python train.py --d_mlp=832 --activation="swiglu" --norm_eps=1e-05 --extras=["capped logits"] --lr_head=0.00949
Each number is 128 + 32 x the weight over its row's rms, rounded and kept within 0 to 255. Layers, rows and columns count from 0. Numbers have three digits each. The size before them is the row's rms in percent of the matrix's.

# gate: layer 7 MLP gate, 832x320, rms 0.154, rows 731-785, columns 0-79
# up: layer 7 MLP up, 832x320, rms 0.166, rows 731-784, columns 0-79
# down: layer 7 MLP down (transposed), 832x320, rms 0.155, rows 731-784, columns 0-79
gate731 092:064141132111188131105171103076084160145107147132110141129133129152163130190183148111129039086155194109089135130100131103140136112104118136192118129189114156093080134152119091141131160137094151072101156153107123153188168145165134204202124171
up731 097:149145120186128136110126119138170139133138054140120120115120134121119166121139148127189173106120097116119123172112088135083092088124138198181153079089193109086063143108147121156186114108107084096108102163154156137153150122099142144139123149
down731 097:097158124189131142045125084178064185134182110171125175142130095103140120092191103071109091107144170104146140076116125101093151152151172131121153107112104145125075140126141146138129088110127121155153136102149120144071138060143133143142121174
gate732 102:098133073123159130116176153137111087149082123125211119164111093105088187173147119162119183126169132122180124150130117079137134121153129099156123187102095170080129105076071145197153149114133152147151074131121158164132112115102138175120115137
up732 093:085140194110186133127125145134069108078178090124163120067098119138162099126130166124124115140104146203104161092127179105132150167082074167141151095164124170142131124152105109171086077154119156189139205121145150161064113116121115106138136136
down732 100:090117115145146078115110092130142126147170129112101107139123141100084169167089154113136180120154167104169109138153144159120139119124142150149133129154130172141099062096150122169106152097090102099170113133082144171116193088147125075106187187
gate733 097:053163093093122153090161141090235108145133059169171145143107101071101131128118106137105089130102119143135091142164098133120075102145078131136135179138121099132101148171150137120116125113172133138091105095135070136166121081097134154169131144
up733 098:124041094130128151111054138150109144116100124142196139115145027154125091106077138138130129115143148133102128099120101104170152169152148126110088130102118142040127125084114119081090182153165134115148108175138071193096130132100174164100130181
down733 095:144152103076114065160148115126144115137066136184108183159135118125106054142144136117136097160120129179125158110110180087143159117119180141066134146118118100154154131190114105109122104104148118130128057138121135109125090163123195225129191079
gate734 100:116178150117131150120134122156127146097139074094126122147072157112059112135135150135105152095124077115211152123059151126082160130131100095131127090151109107137163133057150174147174083098193147128089087090096123110139116153096227109108120073
up734 098:135148158111139127109177115092055166043149095119126112115102066164144071120108159142161102167085139111208097094123099141119131128139130112110089076155089166135141195105175139112081105178082163100151122136125111128157188112072130103127173084
down734 100:191117132124093157147137118187144086113156137123125138103096108119088165123120188115125156188111145122062136110108159096146141149123183134140148168056085172153151131136110112095178154145147075145130117139111175177099071152134184158128124099
gate735 094:153194153082122159094091145103022099168094154120126115141107131069097128177086103168138124078192201172144155116145128148132130097137150137102169150152153170137098197125108128109146171145165059108119099148112137093158147179160079118133088131
up735 094:071084098090159087164118115158112150099158081136185121145170107177130128156121140186138153141157169125075139113168112144149170093082102092120118115119105125114144144115160129103134130082172110059202231176172138109088053083087179088108133175
down735 098:168146130143144136065193175096126133130108141142095088107094128104099133147103163123118094107134132121099094093147155137099157094140142127158140149152154158142133172147180054142188125155119156100099148123104132147138136059129129093102098157
gate736 099:131108120142116191131142099097116118160166180120122110167158133099107111147115130167126132107178148144149172066089079181140158191190146169116157100218100149089130126121121149160090130110175103110119126075152153130213099141119101155135140094
up736 097:108057142155156140158128175103105125141096149205153138151143148114118116162154067173092113071118091169158127086136148148097172166198190116113150144129130126074123117203130184071104148086186145131109130063124112092124151122108104180103196141
down736 099:163054138150110090100113115169107112123170146155178100095097058138143150090146153110087114167151073155128121151138137125090115151114113127180142094107143149142130097113123117169117086116155104124156144159139135113112110168094176064167092117
gate737 101:143155103112159115146151155143161132106095143240142104197125150122073131149155167025156126135130101115085153134101133140101110156115111124095138121103134184144177097118171092151120080114157078100103093079176179145136091199184149086125121127
up737 098:161145097157169129123173089124172109129113121187097110183144171109139140131117168094140140121089140097124151164080085094166158120097094079072128115105152153088172106156138120055108073074146101151099087126141221106155147069145097082128111144
down737 096:138119142194243149156150139127144122169104164096132078110131174158152109138070122079140073182069101108148136122161164153099159093118147133123139070145126125166140147133109148110134155170130115144153079123075134117113112171137172155094086157
gate738 102:116126155144073199122146120104119145157090175125138130166128181139142056127156093117126192171151053120096150093154130135158132155128089147096098200165125168124154121124126083107114106160085102037194097156087148106154204219104132151130093170
up738 101:156217127083128068153104100146053163158074181153144124132097093102124172183063115147086090160174163132120087120133078132152105150178171174147140135087154152162165081138144186139174134145139121174074128185069139117094090142172104108089136140
down738 102:110050155174154100142107106062084106103147130073098107116099133140136098129151149138144131134083146170156126169088076089086164136116099123112171153094150057147167085122141139039137176182137163177156086112131192126062123128111153120171078107
gate739 108:143157098126101197120086115138155121117100154164151160100137089115122102127126137167185101142119118108140113186124117133148140087128156100124128074079125174163073119143081157171130101100137149144141141144081122114093105117145137184120152169
up739 100:148161134139118172076097135101128072099159137081113124128122139164163173100112106119152140124134138143112103124155112137140127125084113161096100115156132102091147103113113168113072190136110104121195109226140109101103126116101089138094109132
down739 099:076125148163124141138140114203172155144118127155159138098105107086131108171120144136127201102092128122181089148099131125082144154153051128136095119151141069103132117144178158143116081132155092174094095108101109101171145158123126105118097097
gate740 097:155128059111092151172104142093106130104137188170183142147132122096141105127104140169135150140169138162140100102111143162149138176126068107118079163125113121125126110078027112081111158160129095148119147115075106108085156112086147183131094181
up740 098:170149098153092123129146091144147135166141160158094165123147133155166130095096130097163116062157105090143117059158184121224112089128165093134098112103100178137058116144126126142133166166130127066119158120196070132161132118142164129065159155
down740 095:126128149179115085153067123128152073068126166090110175151150145097170074202078120169171128175155123095116126080129149076167162088098110177097114183139187100179126156146100074084167120142074173148151115132153152158190125147169090108122106123
gate741 097:093113116131172160083181137108139112140081155117159107083158139154124131116133166156133093156121096134138116164100129137155115104144164059216135103092131113160098119064197113188057134189117118153113180140045103084123163155141151149166106119
up741 100:122114126090161089134174130152142124156162174139137094172059117143115099117103095117123066187131152176109138124097137139148138138172134124128096175093113148069196065115115124147144127177117123091133127103169086132105137119109094123086079126
down741 087:107128127116123140166060136133114093163152109106111090123135137122178195131116107145111135088170130111136141154140155108139133153137159131175089157093104131217172185134113136062125165095135103140156131116174130073084090097095142112161132113
gate742 101:133160158164163138198110118127152087159117099140103123098147141124104112169090079109117094156124122169095153049097112116131121146132093107081159121116135080073134170124155151159163061089131163139071135102151173142145141143212094086166114126
up742 096:170127110146167177099216192096157112104154095124132068129124100067067073155092118130176032102139135127081120107156173102145186154177152160097191123155106114087119196083150187142106103174135149095090085133053140118071123182127134105128133151
down742 098:129027125098150173128167178144184074178076137148133139103175095154152199142108212079131156140153137143148159106062096177137154132142102146128124084138131136124115151113147096156110130117081107122163102114190133107125158076106169111133059083
gate743 097:152136165111108126124145167134196142117130100127107124159130143113124195093091142115145141125100135123103130213155187146079219116107136129092186099134114132135098058115066117171147110107140196140196127132146106122088162067105106098050168148
up743 096:174135142150126168187166083131081120085125150121111134082168137120122127157145126171165054090095154079140175064118096175136119227101116147152166111111118155084135185169120170071073149156147036166164084145197145160173140089109122130096097141
down743 097:125077118114106133169165142156183155099174144167141123156104168158129136091090120123121144132185115093138131117110125092081134156123128166118131077080166064125148133152151141109132133116116067088111074203144123105128167144101151123158101147
gate744 095:088100183161134137141066140094145154122153124133211147092110093143127143109100139139162167124131130147135119094173118133164119172128159096045193156112098155157107179146124068147146187096121169140130144144106091089070179109144116173090121154
up744 099:108195110078182121086114164132075182121121124106080141170119075184134090147059113114094069145159095091179142103123120130153167151101137162146096093118130111183172086151070163145139120044158153143147148128180130147138132177093110129121074168
down744 097:096072096170163132150082140135149106131098147097189062132063151123139124131214131188044161132141169145141137117132185162061174177140176102103136119199143109104092128143205186123122141186152126121116149171140142130140135122155156153087180103
gate745 098:161121161125129108093175080109085138158128129141095169089113240102058097166162139124179106133146130188130166086134153085101176173144109105141127130162128185137175151106108083189155105115119146119163144113104059114174064164206120125146129191
up745 098:127112094140099127114161035096131162110061104098176143117100186166098115161123174107095161146112161084115135110154123146191126206139139097177177078137135126169132163099114096146157134106092107104150203129078119111112135093125152092114141161
down745 085:144114130165099175099161137192156096143140164126159160131090104110171179147117151191168065144163148187136101127114132160129094157128129146152138169219166165126082134134160118119122107111148145155161136133127106120189097174218128096149155145
gate746 103:152122148161102144050158149134085077088134091103105116118095093123149130097160162072195104132082112142116144104175165125168087100159119189156103135171110168106156134036077172137154087156177116101139132069173087070057123150129101121087169085
up746 111:160140110046131147140076117139110101136101084123071154135164109138108094179129101123134201101105118148142144110133134092137171193159105154111142072091156084096090136084129136101128135113130169122140146126133162185179082122187074144173175133
down746 116:106152098127178094138136135094110129125109109053105128136094191101155100126134095164077198099172145107134151128148156091169180162087117122141100124112173118111156146120114077157108108070122133132079149141174120150142092083121045135147136149
gate747 095:131147144134135123119165072147133128204095006097126163137136160101144176120092145118131158124169121142063144161108098112102138150109125175132088147163112129094144097120164087122128154127158125126158142173201100028138112139141186150127153122
up747 097:118154134158169113134131154125098164133074088183103132124086173111120164114098104084113117120091155103131110156119130098114111161146117119116102107129152159150049156107162125155083115084164125127145132117137110168178176104158135081105202158
down747 096:120091227113087127175176086156104147105126125122111127126121067118099091113199158154160134112164160107135149115114105201160081137113096172136138109111074115115216118107075114122184131126115188085116120156168136097100140138086115147165134129
gate748 101:150094139101136110123150094121163156152139101114110119093168046155088098089147175138147048123091089123115131159124139177141076134102118146189151169144102133089084193102181130167120142103100210076109121173189154138149100134119097077159060135
up748 096:100140091144132132133084139126186111130095115156148058107130122190094083142175142114143113114118123135137148169134142166162142124170107133136102140070121096142191171124094133154145135123134128106138128116164162134109106100112139143131086119
down748 095:149149100090146204179161062116127148146164070095133114148134118141178055126105155190149125099129144099119176127118117158137111115111098151184106100140084143153130160096092111147113173080121098100199124061143103108095090096072117111191146101
gate749 100:128114159092091161132090090067137136131163136140113117128099151111084140124142153127073121123096108123144093147115086091076151122075142138139139132110112176153102120143141171116185083171163112154096090138173162162120113142183112123152111117
up749 099:175179131042186138128130083119117156101182093131065126186119121129141116142109112129164088109091111095152127090158097138103125195079101191129194123154126138074175112166147131144163143152176106108053100178150124126151164123198099092133195151
down749 098:137162060109129117103163156102098085123160122173146107120139131173139090102150101155131181089130124048101147146122141144160116156124091121119095120142162079142146112146071165148147157119083115133135101166104110101142106176067125112056187157
gate750 101:196175136097149063123182137131137167125149159121093096135086183157131192149098075136109147129126101126187166115125129147084116174085137150137163088141160120142175141112168149145118087122114146106123164087102119154131190072126049116134179145
up750 099:106118148152158101086142106115095139100141108069182176136123144117103148145137084067083164078099089112040157133167104137085151166049139149150097208131086154125138111114173140114142128087082100176101129139137156195095116148125109073130143107
down750 098:119078117173129130120099131162155134116110169151124118100080146143131152146130061123134135150141142110136120142123141106169169132101079093168155147200120089074137098142073160158105129109086090112153181058120152092107157076114088124148168173
gate751 102:098169107129085107152148194118156126126110161158132117137160112129136119094189085104153078149144135133144126143139131115109070151112125123115110124070107122140131130159132114128199170158142096132095087121070097130126124147161181083174103149
up751 100:109128096108185113141124159134132115091085108137130120137119144152112078070150172128142124140046097092118076109132169069149142154185135112087148099119146130143092119112130083145107138122125145141059173146118119132144113078161157098098122113
down751 102:101124089074146147108129125150134131164147114163175085125147096100124126123154133154070160118140098146146149130124174156139138082084120133123069127136148156114145137143104142172144141128109119151116141161146109073117139130095050162104152160
gate752 101:112098053124159124156080097082108144129179110081147083155157087148137171094113129118109151140122145120172161089113081122142127108081146129194083135126144167184102135159147130151100090080120117167134066110169094163114091171099082139147105082
up752 110:172146068109077149119143166132132108173104124130105140160120141166110099150099146109148161148085098171116089107119147125119133150142151115083072166181180139071116168118097079099136091128146134146123108136105057142169137116091059067133156155
down752 103:095101188137147102135131148070091141132096115069097181141136166140067107127076168094129110114141168118149133148074167104082126255137110050124123133107085151130152036110168139096070162170165163180149152110117122102146151117131097107216155089
gate753 094:095126134097109102137124131141125119186120122153134164166080196132119124113139051125139112179121122094193122151076168119104181131109106073148162112077037156102132183144082124168123119153067227085169170152139128164139149120109131148136147166
up753 097:114132159112138095139174123122126105116110128113114117165142107153139155151144137140085178087074091102062126088116099085208148133138163107143133127090148085082181145102126140088137088168135085102150160138156100124139134111126102114124121080
down753 106:123080106095122107099168143081147217151147100062192085143154108132132133113173120140098135162088129132091157133151094089129110119076045146134153161145118158124178128121113119179103103133139094098139136111158105114103154163189156142147153089
gate754 101:079103127169040136126086144156118122167139093125125100104116111106090145134083150118089170115115165151108142141129182148174138152109046132122142080130162142119138169161138178177167100136212117070126119071078112111163145147139196124155088083
up754 104:158193149085140088129170094187146084084121113132143190127179088119167122122148100114145178100134133130104149091137096195101147126127112141106150155103158154112145088110107148145151139042157125156163122118167110137167139082168067166138098095
down754 105:141170119132151117106105079119116165133094138163136114128148140132161106106144179113130091154112105184138147119169121100188119104092104206121156142122155137092140105098189149133122133161119129112114158160123106166161043152136101094140127169
gate755 101:154181109177122161086165094149128083197147123147130159157127147103114136108163105049064159125125130104118137187156175076166178174143109131128113102183099187074072179130120135117135160135106127134112146077120075147148127151143129133133110129
up755 099:081096097133132132191114128099148085149127169111120118051156113116088113075100152121101197160173129129094141158111080115088097115124104147218152161093114115130173116170199104165079131119142070195097120114086124120132157132094122121135108150
down755 100:162121149137171096121107065110161130133091091080114163089121152105148168163170092091159121129143167135131113119090168088126126103110068145066137088111111142095083151143141154194126160121113149129160175114152098154167176123200156108159062142
gate756 094:210091138112127096116120100060137161186130130182104102092140140139148112193163119163125119110117077143153087082096095147135154103142115141031162191073077127126048067129098134098145140123132082173151123130139150101084098073135120112150127109
up756 097:132104115150120130139118193084150127126077164100082135174127136087098102129125146161079085134140088117160100161124118120075072086168146099110122093176130129206174162112138102161144134113075125123089079181111137054163103154140140168172123178
down756 099:079102165094168086122153153126201095195110139139079088091080120146157104115107110103135167134113122130174098113097128140141083195160183133103160113118125114097138145160152109175159123168161111133129145153099143156132134102119096183189163120
gate757 105:134139120119056164099172150101142081202158127114116160110112120086139131152082148142181099136138169123093148109144123128115148138162120168160101100129052079132124138127184123167167140115104060091110112099140121131141097136196103111142082136
up757 092:135096107161157120212184128142123163132151097054110136115101087142147127089138025090145108102111152173065173082096126099111194113151118060171144133094109060152097113120085170147130097096100127130093113100218138095093173189156114127110105165
down757 093:124125145124116114108077106098121099095123132122088061140160151165135101114128109159099170108176096103141144113147077138078106163137097025078208125130143092123154105161123149129141053168129157106147122109125129139169082109117136109187121160
gate758 093:170125194176108141138168201088209147042083151131087126130128120121079185170143101122106135122182176152124189101139247121089101088152074148104107141140099065115141089166085146087153086173148129093124113132096140117078104135148107122092177160
up758 094:103081125111126164148131129094141171100117137167138131144163175140157158163132166196140075113132122128167101174131150101097143112119129080159092105153167141137096121131168108092128191130111152128096193127189112128104122152134113106109136094
down758 096:131118110122148066160133133146117160168122106050080126091041173126104155149117173144137082160119096137178065084107158055116109128158188125136146130103113159133090129167136128144130160121147146138168110047137131165113125149141217127101181102
gate759 101:129099122133170165197095178156087164104096072150158188126155132114092096130090102143093087123161129096140110119171181253155091130128167136076082166143124149188120156134198136134140130157164134142100102107111127134124140120137103101129143145
up759 097:132102170103161154175097158116148167135117168149113079110090089104176076111081083098121146153149158055140155197150134139120064085098170163187134104144167080121135137132139113128124149099114142098165166144166129106100132113131107077165150141
down759 097:020135085157171075096125096164120135119099148089141126137178210049159190089110101133156125121142127170117158155211125114069110214116124156156152128137080129159084165124125159129098132116121112167142161124093157105079146158135098110135112165
gate760 099:164162113140102140152118175143101100091116116076154208134095018107063137155112134150150118138109105086112074160119110117090113164116158122145136127163116134141181094087135172140157125144106106106160129139078155153101136067185136150149128123
up760 102:135155127154094164121098123082149139125135134126122193127108047085143120174152061112142178131157151119053150179185169176118080079175096094085120154107066135146135137104058148173185131168072152136108183069124154085066140102089113172113098128
down760 104:104216114135101111177165101129098125095101125127130126134087107125157185114143092126097067091132105150100189186123106093133138184143140080144177115087143146140063079081176121157123114124166159110150111182082180129102141160066131182057071102
gate761 102:121088078144122097121124137126066128108071174149149154177100100115135136086185157156149143076135111123096163146110099144192115202122117149123141193167094122108115124120100114108150141100207149154149124156076179149106135137182125072092130114
up761 097:108114176135108187150105142082147050164192106149114129187132128134129142127152138122166143089080123221135131226146101099133149100144137135134120161151148136112154105168160157130161179080106117163119117101124129139122112104141182103176122081
down761 099:088133119120092129121138132112057152159144127174123142140149163110094065142155142128200116145135096121123133140149197118143181112098109151156137141067102095114116126128155074116090101110157204140080151131082155152123141138119106077096051122
gate762 101:113112083108157117116154068148149161104114147094120128193111112130101143173171093153103147159137097088108109164084130117068126115098120092181089150154092116151100184165090103165148247127121147094116145125116125122148142119119114110091182120
up762 104:164137073089067179180125089116130136151152076192104071134124082114105099103105114123115133162136071090123135117192189112123126125141149134106179107143135121123140115145153127153152085126182139147094145133129164218181151130096119158210153150
down762 103:068157091146088107139090089054109131105140168180116167138079148175137208178151116094173136148176165144122085152130106169139126096097119134128127057092115146152136094141096144079177095146109114123131154120130184109118200108151200130189107144
gate763 106:089135156118122070192089098193130146101134124097085133136126079141097172117186091150041059130085087149071091130083112122138122171132168157107118181129164133086146221141128167112140122155092117097175164127200125117134077150174138076115167124
up763 103:171106089126209108092135159116116132137130045136120196119110139135074072104160093131116166112135142187107121060096065123087107113132115134142111109158140146111087144175100119157151097104133060119111197137091157142106178093119151126105051075
down763 106:153134159130126136090116122094167143094116139117126123161138124176067095133122146115120171113189126050154137099139116142096120111100145168074153135142171077146142129200095128140145112137151085090105114097113176166032088107098094126152143162
gate764 101:164163159092142107164162045125152122069173135139141203109203161189200108146157084129107180129094153154082070140191137142080140139086100155140115120137150069144135173114134145175179111158120104139153118114160107131110108147157113138141135115
up764 097:089135066139097089111155117132157143145122140108093124131162095141145138173108092117136183177077150125116153078117108135120155146158085175145115100110163151094127156135118140185080131156104172067142120148142115123088153076047121157118102112
down764 096:122163202133148154143102105157131107121124097092201115172114121149084149181095141086153043162143137106167157127082106102200064137139131203160078151095107175114131108125128130131186152094065098189079188134038110175115111118111141127109170158
gate765 104:125138057100169148109132164147110140114122144125125199137133146107125141125172130093172142112148104100110161175099173123146107193070186116127108111095128148112094148130152153141105174113158120162147117171080176112145099156115215157166130151
up765 109:096152187141114136227179070153085137141149115080144117153122141158147112118198148114101132143166176150119119101141075105058108094064150133115153121164122160156179177097179115123111077165114132122147162138103023100171144160123161120140118115
down765 106:075134103110099126164102115165100144144109135078162098115168113100179153095138133118156123104124101150193155124154118140108144140108147108144136073141081143056116112077147140173130077122164131107139112131181102162117075174084164104108086097
gate766 095:093159079098129153123048159142119174123059102135100149173066147119122186119129133161140122107140127100167131163179141078113126148157185131130053118096134129085125064101124119159129177121097068128092109154088203170176175147125177101101124062
up766 096:174106078083170091017151119142149110095091117143075114114112157068077082083148164135096185141131129175134092177099158144157109077154112218109139132155145132119125159141109080091120097122193132124142134103070116129134153099113074126147179136
down766 099:111117132140080150120106149108111138077120071130139129156116058150168129131083143180153144122121191119107140094131116154148083069124101132098135112136118121108117115190086127071156153123080122154148147104153166150127139161122139081136137153
gate767 095:132158096114113071159117118068119119162107116097176098061152097076103112142100120186107099171169136149075125147121155106176147134138151081107167157131067099144132159116119180142096090113159171170105085130122089130142077135178035177080152111
up767 099:084136141125159170158054086188136162161106094113128151151110070124140173175141088143137145108098101104066141157113119153108133142186079092095116120121081058149127153161107115162162140160117138089124148093087171089129108125117093132084108197
down767 104:122168087109144113072152160157148143156111136124094158116164105136186145128139132161097101127125125179190170111093149115163149157121162090113141137124156124102100136179065119148130115138150071213136156105149133133123128157154074181210124139
gate768 095:102147166135100118143162113128082085119141182136150116155126090093117145144087162108128175173113123170146157126115118131061093139096082097132123136127107126120159117092105123145123155109119129125178066137130090160103177168109077151122164121
up768 106:136060108115099181128135125142083129147090160184064105174215107143111133110144130136070188137162149146138067127100083123134106173132082079170134135161138179079172158164155107189123125184138139143145178193198141124125149107136132162187185091
down768 103:086172141111151125133158092097053083160173164160108183124167077089134083091098134151150092131087114141155145166138140161098068132112192111115071089102109112143096173149112130124187140134147101141138086157077098189120095159175118144104094125
gate769 099:110121121128122139104160138135135100147108111144129103173073179131113145173146133066126153149044146127169111099083111146126185128144125107132127104144101137129083231153233153174124195109143155153133138127079066061120182112108149139136119161
up769 098:138096147169163127064123105167074190061115134098121118088103115115158113115119154122162144111181100118141173066101110098153116145142086154132135137117112082104185117103209176156085144090164175094167140100122137120166164145143230171114138154
down769 101:147097125169134147092196157105108147091071095132146099152129213122110132105118108114169119159114158133128082104120142184140119140142205117115093156158073140136120136044114087139118138032168183152191180139115150119152145107201142168167134136
gate770 103:148123080127088093106133093098081177082149174089136090123084083144188170158134111092139174106131092145102118090125148148189132098131063127112134127118210097117165128036172091094125118132144135129104135107130103093171122077133131145150229083
up770 106:121102136089110130110155101205116134139126108099146185119179114134128091105133110133139138147087142093160166136097079149144088109134105076147168132142095061127148101170102169125182096148176127107096110156122162139093145117130128144115119113
down770 104:135137078136157162132190135137130130139110127138141128142169106112092105129134117094146089148097172111122136153111146136095150105127156101126164141140172172182097063103102115105166131185152078178136167140123125091110148153140167199103118130
gate771 099:144116141090146124160183150220166103064140112132132129197109117131132130181120115134128136090095164050211122153128132118133105129113105147128163188115118099086128151110104128070160160094186139083110138181159146102081136113106110083062151085
up771 102:088085126099163050198068149138186152142102146143113134162129105123128175150115107149097148086135179108155087137093111150134117118124106121128152164120140135165169141207074138148156188090150124140108168139098168129173171118127089117095187114
down771 102:127135171197108101167114158141129138171117201076130157054130062095069148153154100104053161084087090102107167129115117140130143083108145089179114094127138095158127144156150129087135121147149123173127113164104124172111128122163122106145116210
gate772 102:210129110179166158124086122127121124143092155160157102166101095102123158145123129180202167158062088124128113115105134099093128103124147079145127098152135151165127176078117115079128089112146117156144135096135139152161139163226146161083083149
up772 099:102060113139192123143158122132139177163097121089084141150066139072130159148129113137140106157176134167114194154113097103130161167076083128156076132183185176184144155110128131116068103105083126138115151112169156164116139215134182154070113157
down772 098:099177154167083128097178102127108047105199179109133125152097110105097140114156100097116145083130108108131118123118120130082113085127125113162166076182164127115169119125173164073147129092110092122150135116157092111172181136101110124128123114
gate773 099:090115137039124186152139127177112104117128157123117117075147103083167100094149117146149158152151226115126127142172117132089043160156143101115150085064063114118175100181093083148122146170135081088165127117047165071106167211137173090095109108
up773 101:152139079171183106136123122115126114161142139141076132136122079068086148111035081171159160124107068160099165093121168112147130128133061108101142149152149118180107152074116106130114033172078179111131125140191078166132139072192101135150096185
down773 104:155114134101097109115157127060151138113068082107151205086109129190130149158176151138167102097069112131101187111119088102112093168150097123125108097147108061115095182163107147144104155081129192150148144145124109104117134109120091108079134109
gate774 103:121131078078145107094173101150127106117166167107070119147072148134129113124131093088128093118129078080090136099171133084113104150137080095136057076075141177113075158148156101134167102141153134106152142145174092160066146124185050089132189117
up774 100:181090097128223122126151182103092169205082136071160115137148138136158161109145123135058105171118154132095148094130109069204179140144035121068198173126109104122117154121110153142140123161126109201129170097112105145115051125119148147095151155
down774 102:013123129151120125138125122124214151140154145096113173110133189116102113138107124087144163119111097119129119121127101131172099108130126171111106184097170176122098148098180181126119215178124148179151090079173083103137132130091108131131114164
gate775 093:090088160107127110145174184107120145118176076155151200145111090212138124070130063138109089174169146132134138130118109100096145124129165081072179194099119108142111152162143078166105125119117187178109161130167087147098115148131120221155095124
up775 097:132126119096133132104123155068097126115146093043118124169096132166155159095122093116138105148134139164129121133144134155145166142129157106122157140140138107139073151114121093107108097065135176177083140173105136162052136100155122105123100139
down775 103:087188117134152116101098083182135160191138090157140172166120101118126148145146106121085122075076160101107182126125112140138149133158116125112123151113139191102106135198153146143122191092149130123162084189100139168135181184156184085178161171
gate776 104:034153134091116128107128191127191113146053119067066152116168148160140216160164188171090199142104145167118160182094156164143111137129100079077144113211134062133170127106112109164144145138158147128141140145111150126073155138114187142163143130
up776 100:125131117091195170143169132121135127132146190034113107141097105133102126162165077123127134178122158169136158116116114102102105108117125133108097126102089156085114094082127106099154081099144142154134163105113123146113133172133118147154121094
down776 101:129092180154114155120162146124087184079092155146100134129096104149207186155122174133152082120162107089142176166132103091091136124093160145071132128121114109147152172086117108150139159106128069116124137131074137147121110153140072149141151090
gate777 099:074113144080112151169136106117101136140149152102119168093148136138066116172170135138146138160129157137176108141140120106170096118156088100130085136136160167118116124133150144145112118124164026085084158061089144119149156116173110113121133123
up777 102:180069100141092072132141121109130142123168119143126201150134117165167111075145108172121134087116151113052199113116068110136112134125148146127166102113118112095164172111046115102117115163126112128127126136040130140149081179116090191169113123
down777 105:115093145100138157178152067141168129117163166140081142145158161138100105127120045148165142129141135141147105173140111196122114119151144148131114166154148158141119137168108180129150158129148101138209110117132077095115123109132182158127129139
gate778 105:182072127178177146145082093091134176098096130150129095179148093106124159081064120092170111099119083115142123130145138167138137217166154145108174144078144089149127120080145126068131092133129084160168088082118164156144114143104119091185158150
up778 104:126094171114152149168090164049146108065130137126095162165121096059094159153189087138159149073078128119099126129147085185087090147128121109136105205089095153093115089083147146158168089071166070189176137094155125140133117089090065107144118143
down778 101:113131165176083084208117095128150120165192175111136153116167119117134101149129113102183095118071126127124136167141112137152130135192161105134132101118049183120109075105147105115127109170137134158150161095117098158137143108162135103170146155
gate779 097:144102081153102107098177123074160119142111109114163161140159187159134111098147105156092176167101184180148134127138091136070188114109095152163116145142102113167073086124093095158179101083151079078110108118107158076129084130127129134175150116
up779 098:152138130097157142126116127145122176094221123191170121105112110133132085123143119080152126102170116105131079165166136099137145103167069108086164165088097157158158141106105112127186071160199166033113096112118095168141138133154139165157151101
down779 097:146117159136137166123159125119157187145144122188094134151100116100132148069163122169147099164095190145112179113140138081159092145157081084153126141130145123093145078116182138126153095142133122136155161150129167156158130143152092131135055113
gate780 098:160137111135143187143130144144143183077101079166156148150156140096131096106143075112141144071122101132133144099119117082060083108137132089146110163166119146099155144094142101115150116090128101167117079153131134104153171129170092144160114152
up780 096:129130137080156161128130123138119127124107173111105105113128076078124132131125112111099111126140140136056090223145112164097104077174093130125079118161172105108105151076124144071133158120131145140169158142136111127124141115138119101137135091
down780 099:158149153116107095155126116135130103133168177180126136154148063148148118059045105144144083142190175107139183190117159213134072114098084139200095143174031140119092052123121189154158138128158167121204111160117134109126142151146100123079227198
gate781 100:168110118102101171174084095091120119142164112150071167122146156132151101171163132195103109133078110151138134116126097111079148198113160076113181115130142130123106155106133123135117123124137150105149079069190161106124166143124096116079095186
up781 102:161104155124123138136086143097127194137074156150087124145182123117087139171138123105053148068074106166145162145149084105177142059194084111132140219152101128133124194133107120178177122155180125157169168126171086131110105090174103091134141138
down781 103:130151113150108137108112132101137070168101165094102134092155123157131122129103131156095118175166065092141138125134130165130132121146183126189082145147141142172140199115131079147116123118163107140082126164087181152122120123142095119097141152
gate782 093:107067160074058156130178124127181112177103074179177078145131150152093199164150114158097109071135133168167048065152126089133078147096113150129110126147059080110114065119102094128138075070160115106115096139099115166108103149110105162091088113
up782 091:135122120145186187123097118143152129180080116110118098093100133137109161162139108158110158133147055159117087137104106086090128126153165173169084170129166140123094142150154116132108087090138121123124153129092127092076094119184125052102150138
down782 096:090064152162196108186140098135092124138133114130121146157123092153156106086138108115214155132127165140161122202096143138168124082153126092081136083128206136131096181133088051094137173079097132135164116145125094102141124147096122152093172091
gate783 101:132110116136180151129160095110091130151146162189110135106070138129168108102098097158074134111159115150144118151141150118123096056136157193167136158053118101070115120158091070103125132133115142141168105134141163135148092101133206168109196134
up783 102:079098124117128151135081122078171165129150102113137163099143092138143118141070144109144115176096123155115100163122133113097173056118128170103059119155124073125151118098090164112147151153052166169128133130120174125143115145075146151111186130
down783 104:114141207098091133142147093125060100168106175116132148184144123129172180079083131091104181155116150131184161143072115150158124171108118130168123097074188144171163131139142165092110131147140110133127205105127160125150132144114157121110077123
gate784 098:216202196152100145082145124087161153168132125104130140170121107141145091197112125117049155108126048036117129093088090101141140146161071145141147146131100088125120072107095110161148134151096072138184185093079099119118115160173153120060137144
up784 099:098184201164140083144078113104135102104127102146111100075150094148065129131139001132125107159111090129143103154094143066135137133196104109126118113126103123117153131118137077174149132156149128204180179175114039180123114142147142111121088193
down784 103:193074131159115130109083103146139096120086063179081163149105186136053139163146109136154114119151122158169155150130071075139164118095054115167193095127082119149160108070199125093156192104082117133134127118073117163064102150156106175058093154
gate785 100:136135129187093082127077178119133144140138156158171113100147099083187119098056198060090094139127131152123111111092170100161128182125108121088125092094115104070153168089181090101139160095136162154191177106102066118166094093189158166098147119